From a checkpoint of a small transformer trained on Wikipedia: 804M tokens.
Each number is 50 + 12 x the weight over its row's rms, rounded and kept within 0 to 99. Layers, rows and columns count from 0. The size before them is the row's rms in percent of the matrix's.

# layer 4 MLP down (transposed), 1536x384, rms 0.11, rows 1243-1297, columns 128-191
099:40 58 32 45 59 32 29 36 59 32 51 54 48 35 46 41 38 54 60 31 59 46 48 64 60 60 58 50 60 44 54 65 52 46 48 67 61 49 58 49 57 42 40 43 47 59 49 69 26 40 37 59 46 36 51 58 17 48 55 42 52 53 56 47
100:50 76 60 63 41 53 25 44 64 46 41 55 68 45 51 46 56 61 47 48 65 52 28 61 47 69 81 46 51 48 53 56 35 61 51 51 50 39 58 48 50 29 56 40 45 55 48 74 57 66 48 58 33 59 37 57 50 59 81 55 61 39 44 30
091:49 48 37 68 63 44 64 49 47 30 37 65 49 50 46 44 76 87 76 48 49 45 70 54 72 35 44 53 66 42 46 56 56 54 36 70 68 40 42 56 33 41 76 50 64 52 56 58 24 56 40 40 36 52 52 45 59 33 56 58 53 52 52 52
106:49 40 61 35 50 45 33 46 34 40 33 60 88 39 62 48 42 59 31 40 67 67 61 55 48 47 57 58 60 38 39 60 36 34 57 46 32 67 55 53 50 42 51 50 26 41 44 59 61 41 45 26 67 62 28 34 42 31 25 62 35 52 45 62
095:56 53 48 45 37 65 56 53 25 53 42 62 59 50 59 62 35 36 36 47 48 55 45 48 72 45 45 61 60 55 53 47 62 50 51 62 45 59 54 63 32 61 45 53 58 49 53 53 46 46 70 76 62 66 47 55 48 48 51 39 42 32 52 35
124:50 52 61 40 41 66 63 61 46 57 43 59 70 51 35 42 38 38 23 39 44 39 74 68 43 61 62 48 61 58 29 36 53 43 42 64 36 56 71 45 75 49 14 40 46 44 52 40 63 45 41 38 56 53 57 65 41 63 49 64 52 69 68 63
102:29 37 53 54 54 43 46 40 74 57 48 72 54 55 53 43 49 63 30 55 43 52 45 56 50 19 58 56 55 48 41 25 45 42 45 51 43 56 51 70 60 32 30 44 33 40 37 67 39 38 40 24 67 44 41 73 70 43 40 59 46 54 62 55
103:41 42 62 63 39 35 69 34 38 49 53 41 46 62 42 46 60 27 47 56 66 48 45 57 41 69 68 44 57 57 50 57 67 57 51 42 46 49 59 43 42 60 38 51 77 71 63 83 44 72 56 74 63 46 54 44 44 40 50 55 63 34 48 62
103:48 48 44 51 41 42 27 21 39 70 55 53 30 57 67 71 68 58 57 40 53 62 46 63 48 40 32 30 64 63 53 46 56 32 69 51 45 36 67 45 62 39 43 52 41 30 43 81 62 35 49 50 57 50 48 51 52 62 72 43 45 55 48 64
095:40 63 48 73 38 45 44 24 59 37 37 48 56 49 53 20 49 84 63 28 55 33 52 54 60 64 59 46 32 62 59 49 78 64 42 71 46 50 63 75 39 35 34 55 40 49 47 54 38 41 30 65 66 56 64 57 49 36 45 66 61 41 64 50
101:62 39 71 43 50 16 68 49 58 71 48 53 42 46 66 40 52 48 37 59 61 37 37 67 26 51 55 59 68 42 54 54 50 33 60 49 44 46 26 52 36 56 35 34 54 57 42 71 37 35 35 54 31 54 45 66 62 67 49 61 63 57 55 67
106:44 22 36 58 46 34 67 47 44 51 64 41 53 48 50 47 46 49 89 59 66 52 39 59 27 52 62 32 57 65 74 53 77 56 70 62 58 27 38 55 47 56 99 60 85 47 43 43 67 63 36 67 46 49 47 28 52 39 45 47 46 65 49 52
103:40 37 61 52 68 50 70 80 45 46 68 60 59 44 36 68 40 52 39 38 43 29 47 30 41 46 67 52 48 52 64 30 55 47 38 56 62 69 63 67 51 56 56 13 34 64 57 58 77 14 55 62 46 32 76 59 48 39 43 45 39 68 68 55
108:48 52 64 35 35 58 24 40 62 70 51 42 55 52 52 19 21 53 54 52 69 38 84 47 54 43 61 61 46 41 43 68 56 32 51 50 53 47 69 35 53 33 24 53 45 53 66 53 70 43 52 59 50 53 47 59 45 50 33 59 63 48 32 63
106:60 24 68 38 56 40 33 38 51 47 48 46 50 49 78 42 46 83 70 66 66 47 40 56 53 42 50 62 57 27 46 44 53 28 27 29 49 36 53 65 22 54 27 43 44 39 58 57 46 29 43 55 78 72 78 30 50 24 33 61 68 51 67 57
100:66 49 48 69 37 50 50 50 28 49 34 44 41 46 53 34 66 62 50 48 74 70 58 44 73 37 51 67 55 63 38 41 55 45 52 37 60 53 47 45 35 21 31 27 54 46 56 44 59 42 69 42 50 66 58 46 61 31 24 47 58 57 52 75
097:59 50 66 50 58 68 46 56 50 60 43 47 33 51 52 29 47 60 50 40 48 56 71 58 58 52 56 61 37 47 68 61 63 28 39 58 68 59 37 49 62 44 54 66 19 48 49 54 44 58 54 51 54 75 48 65 65 45 51 50 63 71 73 56
098:56 87 58 59 46 32 42 49 56 60 36 52 71 37 48 45 32 50 42 44 52 60 50 39 62 48 57 67 52 62 58 20 51 53 43 48 44 46 55 42 58 28 48 32 59 56 37 45 52 51 50 45 52 45 53 62 44 58 74 44 31 66 47 78
109:48 53 68 30 54 62 35 46 45 39 52 62 49 43 50 58 47 20 42 41 51 61 63 63 33 35 48 52 29 37 54 50 33 44 44 57 53 23 60 18 41 65 18 45 36 52 47 59 39 40 62 56 56 47 63 55 58 38 70 43 62 58 31 53
092:25 35 45 54 41 61 80 48 73 47 50 55 46 53 35 36 39 45 65 58 72 57 52 53 46 55 38 35 60 46 37 51 57 49 61 70 48 47 44 43 34 37 71 41 58 52 38 49 55 52 39 41 54 51 62 52 34 48 56 58 68 52 54 51
113:46 47 68 35 42 50 54 51 71 41 45 54 38 46 70 55 53 51 58 36 68 28 55 31 37 52 52 31 58 50 57 51 35 69 57 43 52 36 46 45 61 56 43 50 57 54 42 54 53 50 50 76 46 48 57 62 65 39 55 59 49 34 57 46
099:55 61 37 52 55 56 60 23 14 35 77 43 56 34 57 51 51 64 58 57 39 49 30 31 25 39 82 47 58 57 40 43 55 47 75 35 50 44 53 31 36 51 78 42 58 40 52 50 57 74 37 65 64 58 50 72 45 37 62 55 49 40 50 86
101:53 59 39 28 48 43 44 45 59 78 41 50 53 54 38 70 66 29 54 58 60 33 46 42 41 58 59 42 43 67 47 31 48 48 58 50 44 57 21 56 54 57 23 22 63 56 57 32 59 57 60 73 34 49 54 60 38 37 63 73 61 37 56 48
100:61 47 41 52 43 58 42 46 65 54 46 62 48 74 47 56 38 52 24 36 35 52 58 52 50 30 41 65 37 47 70 66 48 33 47 57 45 62 53 42 61 48 46 32 42 40 52 50 37 51 45 41 46 56 48 62 48 43 50 51 44 52 37 44
101:21 18 48 38 56 46 45 49 39 44 50 52 80 36 65 51 43 50 39 39 54 44 38 52 56 30 34 64 45 50 56 50 75 51 42 52 67 59 57 33 62 59 46 47 31 51 71 46 41 52 42 12 45 43 60 35 57 54 39 34 53 60 66 61
093:44 49 59 37 38 50 57 40 48 70 48 57 56 55 61 52 50 32 57 44 56 88 47 22 45 73 51 47 69 47 60 63 33 53 42 54 39 42 47 34 47 50 49 49 23 39 56 49 44 51 50 63 56 68 60 51 72 68 57 30 42 72 48 39
087:50 25 39 75 58 32 49 60 67 38 30 56 39 41 52 55 53 54 57 46 66 67 47 66 39 43 70 49 47 29 55 49 53 49 62 57 61 65 40 49 48 34 55 60 54 58 51 25 69 65 25 43 52 36 48 50 41 55 40 42 56 55 62 35
096:72 65 33 54 33 53 50 31 37 45 55 35 59 49 52 61 45 67 63 40 45 46 35 52 43 47 53 68 48 41 37 44 53 59 44 49 34 37 32 50 24 57 67 44 50 45 58 58 34 39 68 64 58 82 45 46 58 52 59 78 53 49 49 40
092:47 57 42 40 44 39 37 40 67 29 69 46 16 59 42 53 43 59 54 64 59 46 59 45 61 51 58 58 73 43 25 48 55 50 56 44 55 47 38 65 80 43 68 38 40 36 66 74 32 56 33 37 81 48 39 58 53 63 42 49 46 37 48 36
101:48 62 39 62 35 58 48 55 43 46 44 59 58 56 42 31 37 56 39 53 51 32 54 62 49 46 39 33 59 56 46 54 69 44 53 37 44 68 69 46 74 44 47 41 46 53 54 59 59 41 50 36 59 52 43 42 42 55 62 32 48 46 41 42
109:68 48 47 57 58 48 41 68 67 49 38 68 54 38 51 36 54 68 57 68 50 60 43 59 37 53 46 60 55 19 26 39 45 43 49 54 50 58 46 74 53 58 25 31 39 10 46 54 63 63 53 53 45 61 35 63 67 52 53 50 41 64 38 54
096:50 38 47 33 50 48 43 67 32 45 31 62 46 47 41 55 37 36 47 19 33 52 61 40 54 64 32 61 65 49 41 51 47 28 50 50 30 56 27 57 44 29 53 47 62 48 54 44 41 47 56 65 27 45 39 40 44 50 54 52 56 54 26 54
096:55 48 56 66 57 43 68 55 42 68 27 61 55 30 41 59 11 37 38 52 35 43 31 72 55 37 44 61 37 60 52 67 65 39 26 29 59 41 45 41 50 47 51 10 72 49 59 51 86 61 47 59 53 43 43 60 37 41 50 57 40 60 60 47
104:67 46 37 59 37 37 24 54 57 50 37 57 47 48 50 54 67 59 44 41 36 39 41 62 55 69 75 66 46 71 56 74 49 44 36 41 50 47 46 38 47 60 54 41 58 82 66 53 38 65 47 45 40 44 69 66 50 39 47 59 62 84 49 19
102:39 49 33 62 74 43 32 43 45 41 49 52 58 54 64 50 40 41 57 34 52 52 78 53 47 49 69 30 55 39 48 53 44 58 39 57 64 40 52 24 54 69 45 61 34 40 54 42 61 41 31 53 28 30 33 48 39 12 54 46 65 68 37 64
097:38 55 63 46 43 42 64 57 49 40 56 43 52 38 32 40 54 55 50 53 41 53 41 86 55 59 48 49 56 36 65 53 43 64 41 43 43 49 42 55 55 46 23 41 58 14 38 62 56 50 72 28 31 68 55 33 42 65 46 57 31 08 36 79
095:64 37 48 65 58 60 39 72 54 39 65 66 29 33 42 58 50 51 53 67 54 48 60 61 48 69 48 55 56 45 59 67 58 47 53 35 34 42 40 45 54 51 58 39 27 56 35 19 40 33 53 54 55 76 54 46 51 69 39 35 50 59 56 42
096:44 59 56 32 41 52 49 67 53 40 10 68 20 52 59 26 51 38 37 64 41 58 39 47 70 55 45 59 55 62 45 63 57 46 76 61 57 52 38 67 44 33 48 44 63 51 31 47 46 34 55 61 55 57 42 36 55 37 36 70 48 69 49 52
102:58 35 47 31 55 62 65 36 38 51 63 33 52 39 44 33 48 62 31 65 64 38 50 26 39 52 45 56 55 41 37 28 39 68 45 44 43 37 40 52 46 79 43 23 55 44 39 34 43 64 55 54 41 68 45 18 52 43 63 56 26 48 55 46
098:54 31 39 50 44 51 38 45 51 49 69 41 63 41 36 41 56 45 63 58 42 60 75 48 45 36 35 20 38 64 53 32 38 56 66 72 45 46 55 58 36 55 50 38 52 30 43 79 46 45 11 45 53 61 51 47 61 34 46 69 56 53 41 40
095:80 54 61 55 66 45 69 38 44 74 36 61 54 41 37 52 57 35 49 61 29 58 39 77 63 42 52 49 31 43 48 31 32 49 45 49 42 57 39 36 55 54 48 47 42 38 56 34 58 37 40 22 45 40 49 41 61 71 66 59 38 65 54 43
103:60 53 56 72 37 76 47 36 38 44 56 46 55 49 67 57 47 59 53 70 41 49 62 34 33 25 60 55 41 54 37 49 39 47 55 47 61 50 72 47 46 41 36 50 35 45 33 29 54 44 20 50 42 47 66 39 49 42 55 35 34 50 42 41
103:59 28 57 48 46 44 65 43 59 71 59 84 71 56 44 13 60 43 59 42 52 26 26 74 54 40 63 50 30 45 41 56 64 46 39 29 41 41 54 40 28 64 36 68 47 52 59 46 68 67 26 51 52 58 87 57 56 52 57 40 40 44 53 40
146:59 70 52 59 50 47 44 42 32 38 52 29 65 57 56 42 55 45 41 59 62 58 55 11 41 36 37 47 47 45 43 50 55 62 28 53 49 48 52 62 55 50 88 46 61 68 48 40 47 56 34 34 42 39 46 58 87 60 48 48 59 69 52 56
108:46 59 50 50 26 47 68 58 45 58 49 73 37 51 27 56 44 60 51 43 73 49 81 50 38 42 46 58 41 59 55 43 62 43 48 61 49 58 70 36 45 63 58 67 66 31 65 46 53 46 66 55 66 34 71 57 61 28 62 50 51 38 61 22
110:63 31 56 43 47 57 54 36 47 51 69 61 60 57 41 38 49 35 54 42 33 41 54 57 43 30 60 65 26 59 47 63 39 54 68 61 45 60 51 55 52 53 52 66 54 71 47 38 47 37 47 31 67 51 30 39 54 54 43 57 43 46 29 25
096:52 27 51 48 60 67 30 51 68 65 32 74 51 59 72 62 66 74 32 48 48 69 38 34 33 54 42 49 41 49 53 42 60 58 60 56 51 60 49 32 59 42 44 45 62 51 52 61 63 35 28 55 40 18 34 54 36 42 48 49 59 53 60 48
125:58 52 51 40 53 61 37 41 59 70 54 37 31 51 56 78 45 64 51 48 62 45 43 64 29 33 25 56 54 56 39 44 59 71 53 61 65 39 38 50 28 60 60 51 55 45 46 53 53 74 44 38 63 57 49 50 56 38 41 43 42 71 51 58
099:52 78 27 77 49 49 44 47 67 46 41 43 52 58 58 49 46 65 62 44 33 41 55 48 42 78 75 37 47 52 45 49 54 39 39 58 41 45 55 63 59 62 60 46 28 64 30 36 38 48 48 59 69 52 52 36 49 48 61 46 46 62 58 79
097:53 51 63 35 47 48 36 34 68 24 42 41 48 36 55 44 44 65 58 41 51 39 44 52 54 60 41 46 45 73 50 58 65 50 35 67 35 51 76 47 46 44 41 47 34 57 39 38 51 33 37 23 47 51 33 65 46 66 47 52 65 40 38 47
098:45 58 23 49 48 50 51 10 64 19 37 31 53 58 58 44 68 45 52 59 38 49 63 48 51 67 50 46 54 46 61 36 53 64 37 54 45 48 64 54 48 46 46 38 43 65 44 65 52 28 57 33 62 68 82 26 43 40 64 42 70 48 33 57
103:75 67 47 70 64 81 37 55 42 43 34 61 54 52 53 42 32 57 54 73 62 32 56 45 41 48 30 41 63 54 41 33 64 63 65 37 40 42 60 56 37 48 49 40 46 53 44 43 77 47 58 68 44 48 65 26 48 56 36 37 52 55 55 56
092:42 35 36 71 51 61 37 50 58 39 33 50 77 61 51 54 48 56 39 69 54 33 66 57 71 39 49 57 52 36 41 74 25 66 58 39 61 33 63 59 61 42 45 50 43 50 62 48 44 44 51 48 45 43 66 44 66 56 48 54 58 34 45 40
106:49 59 44 65 55 53 67 53 53 57 34 54 49 42 54 34 68 37 67 55 51 45 61 59 37 65 67 53 46 32 60 44 49 39 58 45 67 46 60 36 50 59 29 51 24 61 48 41 26 19 32 69 52 38 49 45 36 10 57 40 36 42 59 41
106:61 45 56 40 61 61 60 44 60 54 58 54 51 36 68 55 53 58 65 57 57 59 60 50 61 49 60 53 69 63 61 45 58 50 59 43 51 52 27 57 68 64 33 42 33 52 54 51 52 50 50 29 57 38 59 29 54 54 44 56 48 31 41 53
# layer 4 MLP up, 1536x384, rms 0.112, rows 1244-1297, columns 128-191
099:26 70 51 53 56 53 58 39 52 41 43 36 63 39 38 62 37 35 50 37 51 42 76 36 72 69 65 52 55 41 42 42 46 39 77 55 59 50 38 45 68 60 55 55 54 46 51 59 30 53 53 51 38 55 42 46 71 55 36 33 50 28 51 54
096:60 56 55 29 49 64 47 62 63 52 57 48 54 45 49 43 53 26 38 46 48 49 33 39 43 40 64 39 58 51 58 51 40 37 66 48 56 79 67 53 45 60 53 47 58 32 88 45 44 43 66 63 66 45 68 40 37 72 40 50 40 62 45 55
103:36 47 43 35 41 62 38 39 59 28 55 42 39 56 48 47 56 41 74 31 46 36 38 54 56 54 65 52 58 39 46 54 45 54 62 55 32 61 54 36 43 28 43 44 48 45 56 36 46 40 52 32 51 27 53 49 49 48 57 60 68 55 51 48
095:32 53 57 33 67 24 54 54 65 63 58 49 44 46 21 39 35 37 36 48 46 62 57 49 44 27 54 41 24 57 42 62 49 56 44 61 57 46 48 31 38 43 69 45 33 49 36 50 41 37 57 55 32 57 59 64 42 58 60 61 32 42 54 64
116:22 72 23 37 51 72 56 51 50 28 58 22 76 50 34 70 33 35 30 51 56 63 48 46 53 37 28 41 37 45 47 31 54 32 31 59 66 42 42 36 51 63 58 29 42 55 64 47 43 69 50 52 54 59 63 52 30 71 57 53 47 45 66 73
102:42 57 42 35 31 46 61 45 30 57 59 46 59 46 73 58 41 44 55 47 44 26 38 53 63 53 56 42 48 36 55 31 49 49 34 63 44 43 49 28 36 45 46 51 48 64 58 75 66 45 42 75 45 43 34 49 48 57 59 45 46 55 46 48
095:58 58 56 33 32 49 46 29 66 33 49 38 37 25 60 67 57 73 51 55 63 54 34 53 33 53 68 50 65 43 62 43 51 66 56 60 68 39 28 42 62 45 56 63 52 37 40 39 48 59 32 35 37 59 52 62 63 42 63 50 40 57 54 39
103:54 38 71 48 42 49 48 41 19 48 55 39 36 44 60 68 34 47 54 70 80 71 64 66 41 43 54 41 35 46 32 47 52 64 45 32 47 42 45 50 48 57 25 56 54 36 50 75 49 47 39 52 18 20 51 44 52 23 54 57 40 33 50 52
098:77 31 54 40 68 51 55 60 60 52 48 58 62 50 61 68 55 11 23 44 48 61 42 33 59 59 49 52 51 52 50 53 31 37 62 32 72 55 41 41 57 59 37 50 66 40 62 53 59 47 77 48 60 50 49 64 38 48 45 48 39 54 49 68
100:47 56 79 34 45 55 47 60 42 52 48 38 61 70 26 43 60 57 55 64 46 56 42 41 75 64 58 48 58 45 59 54 52 64 41 49 62 50 30 50 54 56 39 26 58 53 30 37 74 33 43 53 46 51 56 61 40 40 46 71 47 26 55 58
109:63 34 53 54 52 53 43 57 64 34 46 54 35 58 38 46 49 58 48 45 39 67 60 43 55 60 66 42 38 67 67 45 58 52 44 63 64 37 52 45 41 66 77 39 36 40 49 56 41 69 43 58 63 71 48 37 31 54 41 48 28 58 44 52
105:55 69 54 63 65 38 28 39 39 48 53 44 57 54 39 50 58 63 56 59 57 57 47 67 44 54 34 41 37 53 40 49 43 52 63 61 31 50 38 46 49 54 61 53 54 56 62 62 55 28 48 66 42 59 39 58 62 51 55 41 27 42 47 51
103:77 41 49 41 61 55 36 49 42 60 47 43 48 35 37 57 35 42 36 68 70 59 49 55 65 57 26 55 42 44 49 65 70 47 65 55 54 41 73 33 37 62 22 61 44 51 53 47 54 55 51 42 29 44 47 43 32 65 34 51 54 47 49 34
122:41 57 45 42 52 53 62 35 44 29 38 55 55 58 61 51 42 61 41 44 65 59 62 57 59 59 57 58 65 35 51 45 84 65 49 47 60 60 50 56 43 40 54 33 40 50 36 59 47 50 27 32 48 58 33 41 46 44 44 54 61 59 63 31
101:54 32 61 58 71 62 38 34 65 67 53 40 55 47 77 54 54 49 60 26 39 58 59 48 50 53 34 44 38 42 56 50 60 45 55 57 59 50 38 70 73 53 51 48 50 34 52 37 61 68 44 59 67 52 51 38 39 50 35 45 34 48 51 52
099:57 62 29 47 56 25 61 42 42 59 58 62 42 41 39 56 43 67 64 42 64 65 57 62 49 41 63 32 32 65 49 38 47 42 41 53 54 56 51 50 57 58 45 48 48 51 94 41 51 30 36 73 64 48 34 42 64 33 45 64 46 38 31 59
097:49 55 57 41 39 44 65 56 34 50 35 41 49 62 57 59 43 53 58 40 47 62 50 62 48 52 54 60 37 54 50 39 42 47 56 31 37 61 34 60 55 58 59 65 60 19 48 61 37 58 45 58 40 67 65 62 56 65 34 54 43 37 24 61
102:51 42 48 38 43 42 52 42 27 29 18 41 41 56 49 47 70 50 58 26 48 42 57 56 31 37 48 56 41 43 66 39 45 60 34 61 56 49 57 58 47 67 54 59 53 66 31 51 55 49 60 64 51 53 54 28 43 28 55 67 61 52 29 66
104:58 52 24 46 38 28 59 43 44 75 19 61 35 65 52 48 46 61 54 47 43 56 42 49 42 26 55 44 42 52 61 32 32 50 39 49 47 56 40 26 63 29 54 71 50 32 55 49 33 26 42 55 63 52 44 39 60 43 48 68 60 57 33 36
107:34 43 45 53 60 42 39 37 38 35 53 52 59 43 50 43 33 33 55 61 52 35 44 31 49 29 44 43 60 65 34 68 39 56 43 64 38 59 45 38 64 38 54 36 54 60 45 52 62 32 51 41 30 55 61 33 58 42 36 46 65 52 30 20
102:52 56 57 59 44 51 55 52 38 51 25 41 46 46 33 44 63 61 44 37 62 49 47 35 58 47 39 77 47 35 77 59 41 46 27 65 60 63 49 18 52 45 50 54 59 53 52 56 56 39 49 54 37 29 29 52 48 32 50 59 58 47 58 49
099:54 77 36 51 60 48 59 40 63 62 52 78 49 42 31 42 50 49 58 58 36 45 47 62 61 47 76 44 26 48 47 53 49 56 37 62 63 56 54 46 31 61 61 42 41 26 47 67 31 36 30 73 46 74 52 49 59 82 46 71 34 33 62 45
107:40 36 60 53 38 73 21 43 41 72 48 43 53 52 43 24 38 36 55 62 48 35 61 09 62 50 51 59 74 50 52 28 38 47 46 46 40 75 47 45 51 68 78 55 49 54 60 58 49 51 60 64 51 55 49 59 45 58 47 48 45 48 63 69
100:39 49 35 57 74 52 75 33 53 23 35 59 64 69 68 61 54 41 59 45 31 42 47 57 53 40 63 56 65 53 43 51 63 64 42 33 38 45 58 71 49 37 45 47 33 54 53 45 33 66 39 48 40 61 46 48 42 47 60 32 51 71 37 35
089:50 62 40 49 68 45 56 64 51 40 31 44 33 57 39 58 42 59 47 63 60 32 38 40 57 52 54 46 41 53 20 51 44 47 46 61 55 55 66 53 47 47 32 69 68 53 38 36 45 37 53 47 45 50 34 40 38 50 40 54 43 43 52 54
089:49 56 61 35 39 50 53 32 46 36 47 50 48 46 61 48 50 50 41 46 59 69 42 39 59 45 44 68 39 47 43 60 47 64 57 74 60 52 48 50 45 70 35 44 56 46 62 52 43 38 62 50 46 75 49 68 29 84 40 46 49 44 34 53
105:53 52 53 60 61 39 48 28 65 53 56 28 59 77 43 45 45 58 57 36 56 50 53 14 63 42 37 48 37 62 42 63 67 52 44 46 53 44 57 33 65 56 40 66 66 45 46 61 12 40 52 51 45 40 56 50 61 60 35 46 43 63 56 25
088:40 52 73 67 51 49 38 52 39 51 51 44 85 63 50 42 53 40 53 46 58 52 44 36 73 55 43 37 56 60 59 51 47 61 44 60 43 38 55 61 47 54 42 59 48 62 41 51 63 56 64 53 52 53 58 47 36 43 31 50 75 66 52 52
100:27 51 39 39 33 60 51 62 27 58 47 63 46 55 33 43 53 68 50 66 50 58 59 43 48 40 51 51 27 39 59 57 60 48 43 45 54 47 38 57 49 48 49 75 52 56 50 58 46 46 41 59 67 40 39 48 54 48 47 55 71 48 23 31
106:63 77 58 59 50 53 57 53 36 47 60 65 43 61 57 57 46 51 49 66 44 49 51 72 47 71 54 77 45 48 39 42 38 44 44 41 33 52 29 54 70 37 58 63 53 50 44 58 86 62 65 50 48 64 28 29 56 34 64 32 39 48 39 41
098:48 63 65 42 41 38 44 35 41 35 63 50 57 46 41 47 42 39 65 50 51 37 31 65 56 45 60 51 59 51 65 65 74 30 56 37 58 53 68 25 52 48 49 57 63 57 41 64 39 58 46 41 46 36 37 48 47 48 70 62 32 59 50 51
098:72 41 62 43 50 54 55 35 39 35 63 32 54 53 64 63 69 46 56 41 66 69 57 35 31 57 50 50 48 45 50 54 36 43 62 64 46 59 51 58 46 77 42 74 74 50 44 49 41 77 69 47 34 60 53 54 53 46 66 48 46 32 31 35
101:54 72 42 79 47 35 52 46 37 39 32 59 38 50 43 70 45 38 42 42 31 39 50 47 55 48 50 42 65 44 50 62 51 78 50 44 57 27 39 44 43 49 60 44 57 50 56 51 33 60 50 64 47 32 47 56 22 51 59 47 59 49 42 35
095:48 40 70 52 49 52 50 49 50 44 63 48 47 54 26 37 51 41 63 52 72 56 62 77 50 62 36 37 60 43 62 31 49 28 52 37 46 46 28 42 77 33 63 34 56 56 47 55 26 59 48 70 59 48 47 24 51 21 50 50 52 76 26 79
089:49 65 50 71 68 42 61 58 55 40 55 69 57 47 63 57 52 36 45 44 60 57 67 39 61 46 55 50 51 62 36 64 41 37 50 44 62 64 61 38 56 43 39 67 57 45 60 36 50 48 46 50 45 36 44 68 61 50 35 60 58 54 65 52
109:48 31 50 54 65 51 37 35 66 39 52 31 41 47 60 73 43 62 40 38 41 45 48 28 55 63 44 27 44 48 56 47 45 55 57 64 50 48 49 48 63 51 56 75 49 22 64 78 75 65 76 52 33 49 67 57 71 33 33 39 49 64 49 42
095:55 60 35 45 66 57 32 66 47 52 63 21 84 45 57 36 45 28 32 41 38 51 37 39 40 57 51 56 47 42 72 78 55 52 60 59 51 57 30 58 50 54 47 69 41 43 48 55 66 59 68 64 53 40 74 58 46 41 74 42 37 61 59 44
102:71 30 51 64 42 72 47 58 50 56 60 67 44 63 53 57 30 49 47 43 32 59 77 73 51 66 38 51 72 44 58 63 28 72 55 52 60 55 55 44 64 59 37 50 62 65 58 41 31 67 53 38 49 57 67 39 55 60 64 55 42 56 47 32
095:47 52 65 37 78 32 57 52 58 39 43 48 37 61 65 60 52 64 54 65 50 47 23 35 59 63 60 71 55 57 61 76 70 34 47 46 59 67 44 50 44 41 45 59 54 69 49 48 43 56 83 56 36 59 49 55 37 53 52 18 37 42 41 53
098:45 58 51 36 29 50 41 56 56 31 60 35 51 79 48 45 42 63 51 43 77 32 42 50 34 57 40 38 49 48 43 46 68 34 44 52 47 36 53 59 35 38 43 48 67 63 47 61 47 61 45 66 45 56 48 44 38 47 53 39 84 42 62 44
096:47 39 27 58 41 58 42 40 48 45 11 51 48 43 37 28 37 52 43 41 45 47 42 55 47 49 58 58 47 55 48 68 50 40 57 68 46 55 47 63 59 56 46 46 51 52 46 65 52 44 53 41 47 56 63 55 70 58 33 38 52 54 62 47
097:46 65 52 48 56 47 51 52 57 43 35 37 52 35 65 52 49 69 14 47 56 60 38 39 43 68 42 42 49 39 41 42 43 44 27 72 36 53 74 29 63 62 60 50 47 43 59 48 42 29 39 48 48 45 47 33 66 40 52 50 66 56 35 45
145:44 43 45 41 58 58 60 34 36 28 36 31 36 42 56 51 41 33 31 58 51 36 72 48 36 53 61 42 64 54 37 50 46 53 26 43 39 72 47 50 40 39 69 47 45 49 55 59 45 53 27 45 42 43 41 58 59 67 51 49 66 70 40 40
106:60 65 58 50 40 51 58 47 43 52 32 49 50 39 46 60 34 35 34 45 43 46 53 71 53 30 49 57 46 47 31 65 59 35 38 54 34 64 47 47 54 57 58 48 60 40 34 59 25 50 57 23 72 71 47 38 55 45 45 53 52 29 68 63
104:36 46 62 56 46 53 34 42 67 41 49 48 52 21 55 58 55 54 47 49 55 37 51 60 50 51 44 25 35 47 55 59 29 45 44 51 34 44 57 43 26 47 43 60 64 54 46 49 30 43 68 63 83 50 43 46 60 29 58 45 45 62 42 45
099:37 46 71 43 49 36 74 45 42 52 40 46 60 43 44 63 52 44 59 68 58 62 49 55 37 53 45 64 27 52 42 59 52 58 20 79 46 60 67 45 42 57 48 58 63 41 38 60 55 44 58 44 47 34 47 30 52 53 43 34 17 52 55 46
147:43 30 67 49 53 63 51 46 67 51 47 18 33 28 67 49 38 34 29 55 67 76 35 62 35 37 41 59 57 52 69 40 47 52 71 50 41 63 50 42 33 34 52 25 60 38 59 73 53 53 52 44 31 49 55 50 55 41 57 45 46 60 29 55
097:49 41 42 28 70 64 71 54 18 49 73 18 39 43 53 47 55 35 45 52 67 42 69 41 43 51 40 34 56 46 38 79 47 64 44 69 61 51 60 50 70 31 65 44 46 43 45 58 63 60 43 47 43 55 48 69 46 53 47 45 48 44 58 52
095:55 53 53 22 62 71 25 56 47 46 48 65 37 56 45 62 42 45 51 46 52 56 66 29 75 53 42 48 52 55 53 50 30 37 47 55 39 65 37 38 43 35 43 52 71 30 45 50 50 38 54 30 68 43 55 57 62 51 58 74 61 54 30 76
098:66 56 55 20 53 59 35 44 58 48 39 62 55 41 44 71 34 68 67 49 55 56 60 26 54 72 77 69 65 46 49 50 40 37 36 52 46 77 54 56 64 35 54 53 48 59 69 37 40 60 66 52 33 57 50 72 48 46 52 51 54 61 73 29
107:52 42 67 45 45 51 44 35 44 35 49 58 58 67 44 46 64 42 56 48 53 50 49 39 78 47 44 41 47 42 35 50 57 53 48 55 45 64 55 69 34 34 59 46 64 42 60 52 48 56 37 45 33 57 37 22 65 53 37 55 61 21 70 54
098:72 53 65 47 54 49 44 51 61 32 64 34 52 28 36 48 40 73 62 32 59 29 37 71 57 54 47 47 67 60 44 56 40 63 38 72 44 47 42 41 59 55 42 43 42 53 42 40 66 53 47 70 57 57 43 32 19 73 68 44 65 69 48 52
101:57 46 41 45 62 48 56 35 51 58 44 62 51 37 61 56 29 40 46 57 40 77 56 41 46 47 68 60 45 35 41 57 44 74 48 42 51 50 64 30 56 35 45 56 36 58 54 36 45 49 59 45 47 40 60 57 20 32 57 60 52 56 55 57
102:70 50 42 41 59 28 42 52 68 40 54 69 61 63 53 45 37 56 35 69 32 53 43 27 62 55 56 50 53 76 45 55 51 76 46 42 40 71 57 48 58 43 33 54 47 65 42 48 27 35 62 71 37 14 61 47 74 55 66 51 59 62 66 63